From a checkpoint of a small transformer trained on Wikipedia.
Size: width 256, 4 heads of 64, 19.3M parameters.
Architecture: LayerNorm before each block, learned positions, biases.
Training: a variant of Muon for these matrices, 880M tokens.
Each number is 128 + 32 x the weight over the matrix's rms, rounded and kept within 0 to 255. Layers, rows and columns count from 0. Numbers have three digits each.

# up: layer 4 MLP up, 1024x256, rms 0.333, rows 423-522, columns 192-255
# down: layer 4 MLP down (transposed), 1024x256, rms 0.0838, rows 423-522, columns 192-255
up423:097165136138137130132123117146091113145199138123174121135116155102106113128066102148116189130131119122154106139169112097142090114131123112122147135162136136117126164138081089138161161150028102
down423:190146131118144115119136133092125111164179066132130125140149117105130182113068154163113137122109104163150075124165052129176124114151169135138097139144124127096134126129128153096165094138142138
up424:111132144155130091135141158148148115080147101060111132173081160203117143173127136156165141194062131137170135173120120115117125113114081085092157164167186031117127099169099145122164123140089115
down424:136128052105160081115111086151117156172156101131142132193131120095123153112161131173146105089120142181163180107143174133195145172104192165119172161079118131139116142011186143130148141153131125
up425:147138075159140121072112133146102174186074126135161103151123144091134107200138126173146129148088119146123135136111181118175135107129139159124131069078143151176128124143106066130093130109113136
down425:105118101162173109108101129164124122109165083131129146114085122109167155132137116102148142198117100135104156197103144098136097121094115114093090128192149100148134144146153187122129102100180154
up426:121132098119113128130128105117143135174203094164131112138154095164201080157139138181137183161121119080143123134118088136073110135094075103089137148080148164121148133123120087102152124127134073
down426:186108129141166145133142106099129092101060134079147181127148142137126114119175130102117097140157161123129148118158165148118133137119161139092131114156145130132159098087176166123117129154130167
up427:109112129076089128122119136182145163137174130175177143144138096111072139126190090165118205127140111082099121168134110137109100101131155153149140146144114130126105177128129208137125086091124143
down427:151115103119178179132169116090100060132147082146119080106170115080098140139105215130137083036114093161156146105143175187161117156104095080136123131040100116093174135132167095135105154131130151
up428:165167110148159132108101121165144144095168084098159127150074124145112176182190035095188144199123108176108119053079120106132126127124161146138116129058144091114111184132163124152121128144119099
down428:081130120127150105058151197112198134159119131195072216106161098084128123084133106124133121149125130167112119113170096155171153117103087146121188135094145147098138121139129057124109154160193092
up429:173145098194168144144107179120168046106121024106094091089065143226105119147168160156182118163132142105139106138083093166149100142126113136148074115118140176140036112136127161129137146141150176
down429:187116151145190076077131159111110048050172176033153181134138119150126093140092145172118099182128120152090126199182127207171168150183153120123133121122108160188102107148162166108143108093185115
up430:148178170096083182138117084150093108102126145084109153124136212164115111156074098101131076070134114174205071214176084168184126184087174152145110152083097034107090116133093091170111080070177115
down430:092112147065107136159145113175173135119169185084123117130095130152039133090111131172124083162170137106116138159143123100138082209101083134055089157103117106121110116128170069068145110211139157
up431:138037118155156112187186158178135082171132157117103111142118145122095120136089097078131141166107098148129207133137136103115159124091106108138104180141114165145126088168119118107097134121152142
down431:167098074206157145150124146104163082126126087121172124182131138118096165148089172169135111092131132113107085069135145136169123134146104101140151125108128137087114172130115125160127131104122153
up432:144153112190092134116099185144137075135128102147136091146111166136142139180094126159095119119171081159146119069103102155152090097153178133111155120126118123174151157126077079139097056124102117
down432:129061133107153161122131140114149145091157073134043114091136109092105107131138079115161121121115157068166185168125102135112167134094082146107134129085122093100118103205106143083168160175119079
up433:137093131122140117129079153172089130150109134153158183105110121116111111121085108141101075144148154100109087125081104099157202106043164138169172112090152091122118150206128106182095102110131116
down433:098084114119069125120155151135153116138168154126136144126132119102149144103152079128078204142084160120118113154154115149179107099150165143082129100164100107124125153108062143055103061134165170
up434:132074171126100127123145081144150117201086143115129082131145130074131133089154098175122151149150189159176101098117116119111178139113142131102161127097114082149139137146151141136140087126139133
down434:103166105155136137147158153142204114109125113151109134103129140106117127161107148102158130082108116108114125104107128143128110131126110137132064179124109153150099116137167150180139147119158085
up435:136094115116149146141102171153150138130098048067136113095099134075107113109082130109121133105120172140138131095131063145157137109081120131113126104128156107160133133149154122080111140098147135
down435:128130162095091120124083121096154124120115115165149117158083113120091144113139133144043148105104149111122103109147120100095105138151097167150140159116125091166135100063124180130135125113128148
up436:204116117216116102180120120128105102099176094094117059095142125108146072096154144152152102127150103133173096189104159171143169078134182060129124043090166123161128156147104118090040131135123116
down436:133196094122146199105159149188127084159133063129106119052117116175154141153189105095164152125093166133116090132094195175106071105123112201131152174166085128196152110123159153232113085148097103
up437:096130121148114118145118115129129143149157136110082123163106140148142155128157159080138153154100098152142092146135139175161109101107129115146124189097093151134145139158099140155150127070103086
down437:135101107114097089105209079161119120172127163154146129122143088165115127121114151095161127119143106196157119131160104138119136105178101092162146137120127129082142098107147158111141125106125191
up438:119138111098060132185152159150121090097074113137132119141168123114155175153128115110143117120097097185093101074140116122126098120123107184148121118125104110107153140160162102113150091120083098
down438:093101196137126091124174130094109143126127140118125160135123119160127157111140150135120132157120144090123141127121125105111165141149143108121104101106124128156161100080070210125115113120156109
up439:130089132082095119151117132097220203152147115148127144157134095086111144194090097162103099153107172122073133094118165168150126121106091139148081090148155142176118148152099152095160127162099126
down439:137200124094126093158130111153089174117132137179149110139129142127070195105091098137126138133203140159193175103119112166130181082096114141128165124096135132166081100121091111156143135132063096
up440:193137083100113149119127074177101094073082101078143070109163153104123115160156108076111127100091136109125086162123095163158116138139101119116145127088095163117142140110129126164113076103122132
down440:105109129144129099118130157141139152164183149120128129107160175162079165125116146140098137100151125121133174163150136128132130094088092124168143148116121171128134128096139129096109138076148120
up441:102128101103142168146160122160137124128144094130063217108105145165144118104180135109172102164112072096135153160150088121199160168158084106157104085072178126155135158104166124147143122073115104
down441:130065106176129130128134078155164121107117101140122071106106169136069140084117134075185109110110111129108148158099144082143136130122094120157151098025172029130143093098166141129064200141094140
up442:136100135181115201150105125157117149120123089122105171110112123199180135110121107159077163146129067105099089077091135191121140096145116092075104137125143144087086138123135090107133101153125123
down442:095141080134120117171086155102149163155129131059079203153121100163143093084134123131115113141081169104130118092153197151193107098059081145148128106111119149157149157054093109187182139050174112
up443:150144176182129100154122132121144197065137129104120123104108049130173113105124094185106204087116159082082123079113145143104170139172123148139183050132088147074120142143129159119101108167115094
down443:098114170139099108131084123082125098082118087156163120135126102131193175088084150145120139170141074095163182150136142138111144174113192079174148149127121070135115123123141119171128160086136159
up444:100156116108123091139114149072136152105144138101119116137125117100147103088096104135141186171126173167096082154183131137110142092087169161118158101097126133111113166088098074151120136087126090
down444:062130110125129154129159129087121108115129096133120135128170105115127100144117153124212053133134117114125176088103102151121173177131148128151093145110161126131130136141129111118120166115133153
up445:149116123081166122204100135098149217155132153072153139162155159073141087132139131141130157139163070104117094043161153098078147163194111179152101157143106140167129176145140082115125080190090210
down445:039090101160123154118093156167148157110136138110149096167133097198179128220170066170156117152089171158091135091147097130118129119093129154094155137172025145203122143097135061107139074127155126
up446:098083149089153153149081108107104152155110136140133104152108147128149135126113140139112123132120141133109169107146106150114135161165156064154133106109097156131145125135170159106147131130115107
down446:110114141158133131145132177149122122108160122143138085137117136159128111141228143141113116139100128124087087102167076153148127163099115147119149126153121114164131100131161090099165173130123119
up447:097115094135108152114100147153184165101153125168157131101112091081122142137178099127087095146178131105092150119116095133123112131153143207098101114148097160109117179098127130083186132173111150
down447:188153106113130064114151192094153103166066134062124140107090179122128105102111155148113137155095099138162130130146145177105177138128084080149159111092151106149156168130098115123142175137120101
up448:148108131116174119147072108168147177217143122133079107093180100119144156101154107060146148120163114158088128109151155102131069087131138199091175114174151140117135107112065109129110135085118096
down448:158158103163122148175084094113126051100114073100102196087139088158067079119102189063117107121089155141097066119153124113114168143115110048148113150185123112175093138074178103150146174120125075
up449:196111134078107084160087197190132158189095134166135136151146127181087169086177102143168141117103104134100084162104144162134152129136133123120091121111130129091146158124078096085111154114179125
down449:135139128101156097123124141100147180092113145069148153153136097129074157115112161103105165099076134090126102101105121192136107209179173067095084133105118108091139142108095149165144142143189206
up450:110115107139191116117183144153136119107143141110119145097125131233139116099115133145171169167093135125106133152144119130123192115137146100142105179156069092115113129125095120141119109129096116
down450:172094121119120152146132175141137149153128116131060133108117135058175125114131169132092087079136128176106135093057151118122120172100152090153130136184097123156114171081104185072106129167156123
up451:173135101143146065096156139120143128128136145111148132138088128156138132111135153154154106149147137132137111212167157164109178104134116072184144086098131166178110180156132148130082087091103107
down451:128137154069172086103078120161150073103100171054119096160075122147125149140162151103153123130112101163157128115106136188153089135147129169145083160088173135125121106167141089172115133137101144
up452:155079171125119136108100147121120078206168088133043196115119168170129163142105158112139080137122087080152175084041169156083181160077108159094066162055174133095090126150112145098083135101154141
down452:152156103115131177148157136098115043099142112131039137091181009149169148074074183156140041185107124149133152110105199134129119135103152179064050148154171100162173144125142102155096115133131041
up453:112127124172081093191095157161158135110135147083088152098067141078175114143173143080105151160179135138139130128117163124142184171159126133172137157094120064137170158113095114186090127185100070
down453:070106076139181176101082162167124142124131118122119110125126123116120081178125158124112120180096139118095083136164102138142162110106095112151109065193119090129148105092121124119129159137130141
up454:114157125141165143128148158103130084115140086159119123096167176130181194057153160136166180163029151132167116147180120089123158105159144114080088106110139153161141098130095055150116133109145098
down454:160202137127076079132164178146100155116143155114114145177150121080096163097102080116150148112159106129141150068133090127146089126146135122132148162138124107115087175183140142147108153166146141
up455:089107133140149135076104169126158155126115163119135150127123143125131143183128062151120156118092148113062112151163136139189122110142152151167136104133147078132094152110108198182155134143115141
down455:126096132143099161114133075094136104108150113130111143143088114138112121114058182120067098126189156176168120089132143152076186117106086074125105138110146164104128123139174083063117152116090126
up456:069067127144146079113128162130136163154127130145083102142099096117156107128136086133167110112140107177153094061171179081159108179147139144106171146143119172177115157148130117083153100128115104
down456:107164099109116095181146128123158142142152101092138115138113098129185177153182110102127097126150149116154118119136055089128134148135190144076095125170083163140155078077091141125095120150128119
up457:100137068099179111112135127158121085059136145079083145169105171192123097099213110116118151143097112093098127149124114076162168098129150162153110123123128157142162151063142153122121129151119075
down457:133135147091134086031131110099122177120114113158145126101142115164072076129156142113097170142149112154125154162171170081177136126084094082157075120082159145126170136133141151146097185182104157
up458:079111116080051166102075151128095126097157070124119090117063121197130160151174107124152140120107126161101106089205138180162145123091197092143070105080149131124119112079231085086132119120103170
down458:129138067171133105096100110133139139140134089126113166127066074115179116129131092076105045145119102101179131148084188102168133196184195133100128122083137155129046126097192149147132165136173162
up459:128192172078156169106115112111138114108110161115108203165097174200065133163137099137149141140149093122142071131099134125136099089121166133229131147112148122123139151108164161109076119152116073
down459:171104125145133109131165134186137125114135181104121129120108135143008100214155176153129087103144120103117148095107189109157099171024097125132060158101150110173166106149202154116114180152170107
up460:129189146181157204124105122187146172152126129078103095156192146117124149135057140159090078144148091103118100136116124098117125101112145141109170099139181141116119198088178149162088119149125030
down460:066062161101106122143083124096112126128072126147047182106127101153138126116170146153121113175116123109172117123151139119106154139097182121115133053150134121133168122103200146050134150174171186
up461:142128151098160154207145185164146151140094083142153102106089176141170141150142102134091134132075152178123161092135093186145129146118057090151112165140102148138143103149151149119168093134122100
down461:168099147128165136103104176140113142177099160110187114110148155111192174113107131119164095106122100071148126106079126100079166168118080120136070148131138170096180161083161187105177122031150100
up462:196142106116118136135107111144139096118093112206109115190133140179155064151185080135082167092103131058114096098143089152171141117051184106125137105132131092152185132136185064148137177137144153
down462:210113128099117171051144107151125121111140135122073095108179041115114113107113103131128200115110115095098083137092129125098085125123195078078145086120118173090193111124100065149122129118109131
up463:091116139122125110130173197108164144095102116110163117136099162049127161202116110120084167190090125080152139139124079159139051086154187131136132137123151128084086146149110158148081152090122158
down463:109205122098134140107118073083181186083148161147109125099060150125086145093131137087156116128207085158153139148085103139117136041129175194146094113111124088140068123142101142134204138104113142
up464:108131105139099151156106105160153183154125118079170108103220077132126095115148108091090167147184166103146113104116140105141173118096129115141140122167164124157174130104164130153142140116144136
down464:167128139160150109070134136134135111175109112136102099115118165117133138112143167134134109087104101116124131087131137165121126125139113109104152129130100113114176096151078133098149158133115138
up465:140113113134130118138153149142105113112134113120132156074067147163123171165106129095144099088076143149160150134126100141143136106060176133135104114121084094116104150126156154124066126142150178
down465:114105094108101147082109139120112165101136154168137119114172173146113070187177175157117085145140111118107159077023098101158122098124122165149187114147181101060124078114142152128161139147076151
up466:069104153145119075144102124152129126160147090124182101111164100125104072168100072105114178175128120115152142125120099152115154064102092102174119146146125163108149130140146119195160139126175154
down466:151111151108147137169195093133124094126093159132069098158095156106143111064128212099097087168164128171117093110121146100177103182145123088155179093158124155137160140116083104094090164103095140
up467:102072092137149117170148118164125067186035090071140169129149104097095111122161135132093141163127159139115065070080123109136134106145115152167171178148138156138061192119116152161137115191100061
down467:138155133126171119142162093115146089112110156191104114150123132128131141124056075112138159136131110150131144185140141161149127139179120151107102093123151083108142102143114034097118148095063135
up468:105159140120150146104067067131106120147125155106060127104114111176121146165140116103152123158133154119109081084099154124162135153126141083158146073103097162145151161104098112133172126123112092
down468:139079165092131096077189170164192213131176128115138097173151151180096132134191118126155131073107139107164124128165112164101141076102088099157137164098099161166152138151094133113107141145165176
up469:149111118105154130152125145176179187089123177149099126135131153105095119195089166118114088096181156140173161115142108121048076139098137137094145159156097109175151138083120107085141144136124091
down469:135187133138104121092117119126093133142133095140119152081120191139160134118092174089131125168096168144100133111105134168097157144107184154123128017138126137105124145102119118153104143178100133
up470:137118118108119141181114121119166101115169136179092150153148109145142135110133062088128155176139132110122135114171116129034071149137144156165122153092150099050161132132126115165173115087075084
down470:107172149110105135079121169095166135139095137140162103107121126102108125135111149144118131149111133160104138136164087137105144142155125133144179111127100115121120087145127086122160146159144103
up471:167115157140098122177136101079154069074184155186177178147062153129124072199137134168089138149192125083174170124141104104143101137076101108082113145105129045097139135119152147142149076115119115
down471:112107134103113112114123197113134111108172157151137070104142092120103110099131093161117112116092156061138125123146102155127156115115172107143050133094153102132115117107097118118039156137119158
up472:131082143080171103102128110215109148076132102139100107107175159163164067168141114117144156130171121122111081043135142175160101074132135095132118159110097130101086153164158137106160165143122125
down472:122127076155106135125136149076129139137140156175148127155132146158144085087146159154134120130158117144154110053153121146176130155104107095140112129137056077092129135002157080115181145134131126
up473:093105108103155106093157127113107180136131125148100107110175146159113152128148130126109156170108139138156145061119113151109127161097124154111191138106095109179109128097152128190128111136142093
down473:128123130171117114134140159144106150107139173128143068119114121093100107146109168112129066071142140087105094154123151138154140114176099104157163125144113114113093149173111138125126104173119121
up474:135161123188165149131176196156155181065100135076089099183103113099094105116112076082145086060062070120142108151128112090083105111097114035146133153085101169114135138125126115099159088079171115
down474:137159140182105173082125122090085123141135127110113104128130081155069156116135177136180172092075125103136152139156125132146109115092135153137114112124156040135131094094093192105130133167134158
up475:140076130121091102134127133131150121113174125066137198104168107110094108121172098150161149177083065151129114128173105140120086148123109124094113135097099073136093139161095140221171110119163086
down475:082130103061071074172181111128096176140156098129171116181094083140120155126169115125115124086127121120175156155128084111123093090159182119110093110139139138145134100133139099110076100135141104
up476:079106112131145115112135078142086103169181110146139121148108101124114086144082128118119106176096172110125100057092123124162172108169173118161139166104144059094086095144179138123145053105079172
down476:170054203137094124064159155070161147103164081000169102135148129146117112138143120117104071126081141121170126107119091207179208134102174127124101178130142149138161139060126011131190129127136146
up477:145148097077198140131130134148141159183067136126139133119114106155132102105117171121124168137132113144073083083122137161127099114040098146135123119103136182063099111206081149103128081096087126
down477:196127150205162153143168077108140197091158109091082080113136088059111150205102143148102131092183069160104157151095075131159152151144164101129074144116093113132147140047143155124134132179137160
up478:075134107102109162162157086075150137143129094107090117211097134104115166144108153185139129135124158164120100094144145121071146108088115111142152132157136103134086093105158091175131105141176179
down478:155150141160129112113076142133138162085156148152157162101162058159134100128121111075134120167085081095174094138105089137143164131126131124097090111107122105163128116156140118127115123115104124
up479:085111168220150099143109172154138145087181097155161127056174140122164143126117077166143125070079106095085128119167113194130188119127130146102118143134134133102113122123151092183125161141112179
down479:129170161102109128131159139097162098174147134152155106130141068150126096128127154129139105094121161108110141172088147122134117111116117173116110136151123107185135161092129105144145138123130103
up480:145137143094155102185167144103113201118108137182036106131154147217133138126126122100137129112043140137137113106151092164140183130102090116134114128171113106102117138136158123166095119141126171
down480:108136176149076173164118135114107101142141137137150116128144086068129048178147076116178171143132106125148097132117130130128129147146130194088144135147173151163143119125108095144099097090133116
up481:164125142139170072139058114194074144107135159200119148147156126197127090140121154185124146151131081091184103078071125200100145078167104152114098150092231159114122175156145167139112124146106146
down481:105167159122139129122123139152154109139124196134108143156116098115106143117105134058104144182114182145137132116085158180139114104172138177116129138104141107107123118114106119099104083153093107
up482:128156073080126118115079100102077167100117139139182072139138125043146082120188073128169118149073121124137136066223093042190118116122131145130146069098162158196064142146144063118089146167132133
down482:097188111038106116106136042126095098137089255128158192114114075067135151153145131145176124190053031175106155124157142029173030167104135170119121176166058175126064080117031161171081118138164046
up483:128162120115101092123186085125135114103105112087097101180085104089119130179102111151130150125077047167165138147165123133094131149100116116183155168097182138169127109127118179137146120052122143
down483:158073146147129099175237156151121139160142098167138115141091165105087112119141120163141094076088138078158195153209130211144149110092116130122143128107171171095136121192078104197177104094106128
up484:163161117070165124138083084099135183128122119188149120136097086183122154133101203113089095183128082161128078119120112143131186108129142133085150094111155086125121196079146139149122123141102127
down484:118074129149103169159176152149160084127125119141130138153135149106129090094143107127131181082112208106094120050094140114094091159140124150170161104124133130118136127129116126143125178134152082
up485:151163108092161140115069131144154112124111164132162169129124166172133112197159077139125158140144103187108108191184135138156134111073132157091102103142078130149123094138112070142189186079153105
down485:147064127158141102158141070120097103113116126118153156140091180002080077141213122105154166137138059172089131111176180142143128142131150101086126130125170116146160095140133148084101186120134160
up486:195083104168156150144078127069133164116174067071064156145201128163136159084132103099112164164124114177112122139162049058109124101156186081121116162113204100122153077143157120075185140116124152
down486:156118123176134191132058075079127191118043134136169132163149062168103117118114118097160086149187074121104152145126161117165120116159128128110124134077137137120133129088138080031195186118147108
up487:125118147123143090169094123100132100156173117071206099109138144187176068160177168175140108148132114154196101125118094127141154147080124117135145133158154094145098131144062068091143088086162140
down487:152060103170210155100138072082106153077130115163171198175154063123164149122110119092152119111161110126122170107088111151141078112131072118106133184084119110057165143199123172144098175141149061
up488:132140136120090117091042086139150156162138070122130113137143102092101146098104170147094160128113168115163102144087149097173077120134142168054136151132161176123144169120129123184168100097133102
down488:079119160098138107127171089150068112088110125102116142105088192163104146126112083116105111125130151125151098140147114109144148114182165142158128061140119172100170162114094116088060102175105169
up489:136162084131116110138079114093138160130082184151105146169092158115126204081086126119129165113083088151157137157125179077170089116179096093150121173070125099157112149181107152138107185052117107
down489:185147092154072103044108123114100093204163126170159162085133124106089100104151160115099159142197149078148107128110168047093092169126117136078084077138110087148114161155112134074093195123144152
up490:102143174182155149147152208141211111085138144168105182117164159130131130187126175072140136109123152103151032098149071113121070101077172079096192097136149180158117125147114124141133135132143118
down490:146156117113133130125165217107111076028134156131095167128174171177118145104107139096208087072200112066087150156117070159104119126113039141119129091103099135198160143148115065138158109124136141
up491:159096113106093092146149104100142136133103102082135082155141110171153151137069140106221106156097067095121123147132183110173124148146117122138105169143162090107123155138091160135148148176126114
down491:136155159108107120152135153159179135122112138152121148177109117095105102106107165156058142187114169126103148149117117117071172156091141124093139144149084178143116097055119114122095147150163121
up492:145103167162135147083134179097154156115107119124123165112102064157112131176092150161101110162164127086126232185140098135114116105088096088120157070086111119181117142137164128152141071141076110
down492:150150143152141176128146118093129059164109125142101121164109147133110109123167151122145033132107125182145110116112146126122169161094127175161072167148118189124155137066167087146105102087068126
up493:129131042139120118068119105160094085136113126123168136137157135110127149175167145129148143141148162108123135097140155121128084171131159099167064118120075154130140150096146125172089119140090143
down493:141121135166135114122094111137060134114054126154117143175140140127130110096134130123149118135143063155157089188148159165132158095133117109123151142107117202095121177120120114049111159106123161
up494:123109122123144149091124121127195184162210106156077163127141110150163157112161142116103156145108140108096166174125165099100196067114102071086102133103149176096162156157141134086097096144106123
down494:109126143100096143168138119069112133116132138093097152126132142130168159088122143128153159190130154157151182088217207174109079167100114173170101172144139128107124110071165143166069138166096143
up495:089132139099155124098141106054101083094178121171108128076185132124135098102092133107164161102116109100168154085174069137148144136168106133158147135122185091120112132139134128157100115112113137
down495:104169090157147133114150178153172153148129134154160122128110063136135171126089096127178125166151092146141154136108147186082158126141105121115110080093087129100120114142107120101106169130147131
up496:086149149166135232148098097159080098139098116170078058097126118130133201141165121111179117121080142188163087214100158147126146094114123176099112073115102111133058102095130174078104093095145095
down496:068165108096113084076112174173102103150107191172195111141169141072164199047119194153131176154123105123127121099140092218100117098146121104194095092157110180090072129103144184157188144147142184
up497:129125157097129177129134097122052160119057072085161147125168062167143078098103156132097160115139105122159112156138139130115130153190136194170091155109190162167088177086145060150148103138111186
down497:163168118104143117092135098157108151192162160145108146145073158154094166134186102104148148161118040137165143101123108130109093148115112073103127162076136137185190119163163130125181080118129104
up498:105120070157228160122165120126135160149110140121148137133118100107205106187172139165145145161134105159178132123158181152154073106098111190136141162091144106141122140068101177160144147104132085
down498:117168161121097136149106168097138108189159101174165130198117116160181174152126118134071162167074142130078125090138150116116104136121153104129107067144092155125119118149158148128142167182123132
up499:163149106141125167104147170077172137134124095119142073121165128177104162150095178127138115139119111140102087090158129149143136084115115174090111050076134086144103158116164088100155152075103127
down499:126139095102150112104149123068115119102126101173137192152066164110133117164160161124114132164193091170113119180099062112097171115195131123118110113165098132100127070094067134102120106189169162
up500:051072083210136131180106176100149079106165206141170110148110109092145093160235168119142145089105128185119126079127110131190066136068167102160103085132108137163122180106121161144191107137163140
down500:158150165003113153126222081153090205182088095096079070147108065064102153146150034066178093170151141082038131136179092064101087174194194185069120102196081075105219035149095087074032091122103091
up501:154121173083129163122132091128106076121112149107215059135125108161109073201087133199189125138150106109222149134192163080127118145111197142145129143115136072108106138110101145202211035113092138
down501:167119105141129121103127164126153128135145092144092104131157119162160085162086141117123110110083151099150103132124203165114155168119101125115135074139127095150138108086115149142188156158126105
up502:163076087093126130177103105145184115200131118128208134152141126117133141127171109149133150166156050184083125085113115110170200098152096084185149152098205149100126059059157151133177082113137145
down502:120170071125106073143159136111155156128116152107142136116132159096142177136149092142200096152229169146094105184119113138121073194071120099112131110124115086139085100177148143118113158127168135
up503:076107116128128107151113109125104136096087157077121105136190166087116150107136130152203137117131112115153073149081109065145100149202163201105184182136169146157126132120106158175154111099150095
down503:114149156133164176093091092137099156158143110153119146124087132139127158156141109131115126162141173146112139097142147195166132108105090079186102150169105105092133132164139102114119107132108085
up504:130151164129159124224140081182132156097112087118110135154111103098113167111104172096126130116173178179114064097143121120181120126175076132166188104099171167178100176143114142126114160071146110
down504:128156131122077157138119155108129177116186169129150086139154138119126073146188120096105110153128066101123181072097115112087114102204163171119127058134097102143128115149103111101146178142115131
up505:089137167142140112143118140133187122105149092115121065135203140145073177143154133160119139167135113140120124149145169064108150090112103122168089082097158136121127153115152127183126096094126124
down505:158163097128115107190076120117112117158159117110118154125136124063098093113135108138116105144175130093152156130121140194144167145118116093128127180140131129144118072124160123106091125107129055
up506:177153136089133142143133163135138105108089113090174064116089146099138165133101098149176148107157126105099102141157196163116109160176171116176087119029130118119171149165139176138155153115058121
down506:214110179128121059095124183092070135149192099110072106164150132153164147120107116131102152119137172130163130108094162105097109146111078103173130054117119144109109164181223120097131159202115126
up507:119130080089157147148104130135091099085157185071149127074090115151148105133150123099118085189128121130129085192108130095100185069181140140101115105115126152154113157148091059092160153130130131
down507:105152111125104051097112135137073187177130197167223084082152138088092095123123129145179088122096086077110118164194189143108140169116134089170088160119091149056107097143154109138117118167107132
up508:096118110133088138133105145174110154159134110130105116081077131061117149098136157133137155220220169225128074117116123141168197112103137121087165111162181135129147186094095152185139130139171116
down508:134058141159133132099122128142127159153127144088102116078075079135083184128111180157169129125118158164130112175105149094136154115098116108180103102106107034108096146113135191128134159139160136
up509:128125097107167103170115175143131135180124095106177099113113086151125178144173153142123176093120108111153094123093127090137148101129146096102073172106117142122104112149133157112124043127094111
down509:100138122135094101139182085100127099145133123153134157176121174121122137090101103136154154120155163115123100089151121166120115112106135108140113127147115132085073113082101121144111147154141147
up510:147136112210145105137135100160147090134208119151132113182083124123110058126095140153094082125122131156115145117132129174097112093119176127161153150065072099114070131093117146142156111136147099
down510:154134099119115153081115103119091102176084155151114112101144152137134175104126126098139128100173147108169109164099119128156071109150132143148143106104072131103110129096143193117161092104125138
up511:171098103130160108147162169102187056095125172133074111134065140136150196119176129148113138167117155100124117127153166092098126097093113117110114122123133143200141165131116156156119143092149117
down511:157151079142158152136126133109105154145172113140151152144161118125091118151090111128155117100148107138100142120079133164135123162138124136189138115113148127129100104134108150090185084085097121
up512:219141148110100108170131116173108165123116101112073112110100150147132103158117143113116124151113118138118114135122162162067094121112119127106138136159114149111099150191171108118171131175146121
down512:102116133169080104157135131102123155156145099170156140159138082105169172160150123111135142084153152118176128102080093090107098146138160146087133137161123181120160181086141131136134184167124048
up513:177113139127146169143106162142122116157119119064074192170129148120214129104083154124121101157079094154130086113112069105111056160060153107131055103118175171158149131070117100073165094114095152
down513:123127124096130135171096073101157150171083151097131109094124044177132155172107135092134160152132132165166170168123079148177119157217105138159175115093162143135146178180107063082139199140179117
up514:117162111153172141149092112156103174129177070086152126150131138085076169084109101117101105076142167150161002083141125081124149101163128127105180094128134122129096106147156143147112108172125126
down514:156117131148089110086201134144131075192152148117147099103139108140127091103148118179169141124117100083146142137106113088132108131065145115052151133092107169108121135165214146113165126140102056
up515:160098179132146093087096142134125128127145131112107091118093137094157154099141110094089174141156144126191111104196165186106155121160082198154159130121171123087117171159130124116110155090126127
down515:122114073116142149139134108136204123160130068173114096150123151113141123138105100125091167127133075115144165096156138174123094144111154166130152106151085101125113088137127137092144112139168121
up516:169119113112143158155085128195140201111142108128072169105157123130116130107174143122102148109197128181091064198158130115061165088131133103149170093101112124091103135110112098125145190067145111
down516:151098115201160131074119074104154072111162118103176152110134133149087111083123151116071106158184166113175094096166132146081174132168165095155156094128150154092136176154181148109112129170126111
up517:173117056170095121129151126114155161100095132143136079102141071155144118160119122155116123150176099123149137161143116090145105039073180106178122117094131125164111175168159145148162135182105124
down517:164175129139128163079086146144117056075100117110140163139129146160112159130158138153151131213139115178118066180142106164147125181057106109129141197191132154175117125130131095094111159082100073
up518:109152102127103149128109088100122123118096146106117155212118141170146137116202111154094108173113143080114160072159195166156154144097036150116079140078116098159090164133159190142115099066135175
down518:129106094082155087142099093160123118112110109155096154082130109122154182104128154108151127092130102154124130124180109144130119176147122128170120156182146171102123138156070124094135145109134134
up519:131137154174189114079095101137149108105083155129137150100119162146150104137105044162101129100096149160119142107137061137161160112116076095116100095098138142070156148090218172174125147104114142
down519:085103123141063162138134144148129128200104117136056102148151146124116118136129184110142151101225103130138107080110160132068093143101123105112129145158160147143112110146168083157168080084163110
up520:113094152072123154138093126201130118063155014099108112149122100099099087170176158096185104144097093153118145088093205173168136154199122152059189085094124155122107141211028107188152130118120115
down520:116161143099102075158115113154107161066195144138146225057149089102161067165116149150046111062133117106089141165077120163173162117137122180082083180101136166139164096178122112145109145161193148
up521:122127138118117130113107133148139163131098093131094102106160116106184092122147136149146132123156097162162110106084101143117129150168124193081107139088108205134139165192139112133141138099083182
down521:073127150090071135131162141079143130130138114114164170112094169095097111132136142126132173076113139107123102102138144115131133106093101112126145086116115140117154143068175140126096134137136108
up522:088081105137093132081124135136153053108194086118129130126155117217066192163174180149098144109110137114155134086114140124137102081079075151125102143154154149108094074096076133093138135134158135
down522:113124165184079125140106110137098149084155148118142138176166103176048110151163157123113140165182135143124127121070093142166100126176131109109148121170157102134146138152148132116174153094130105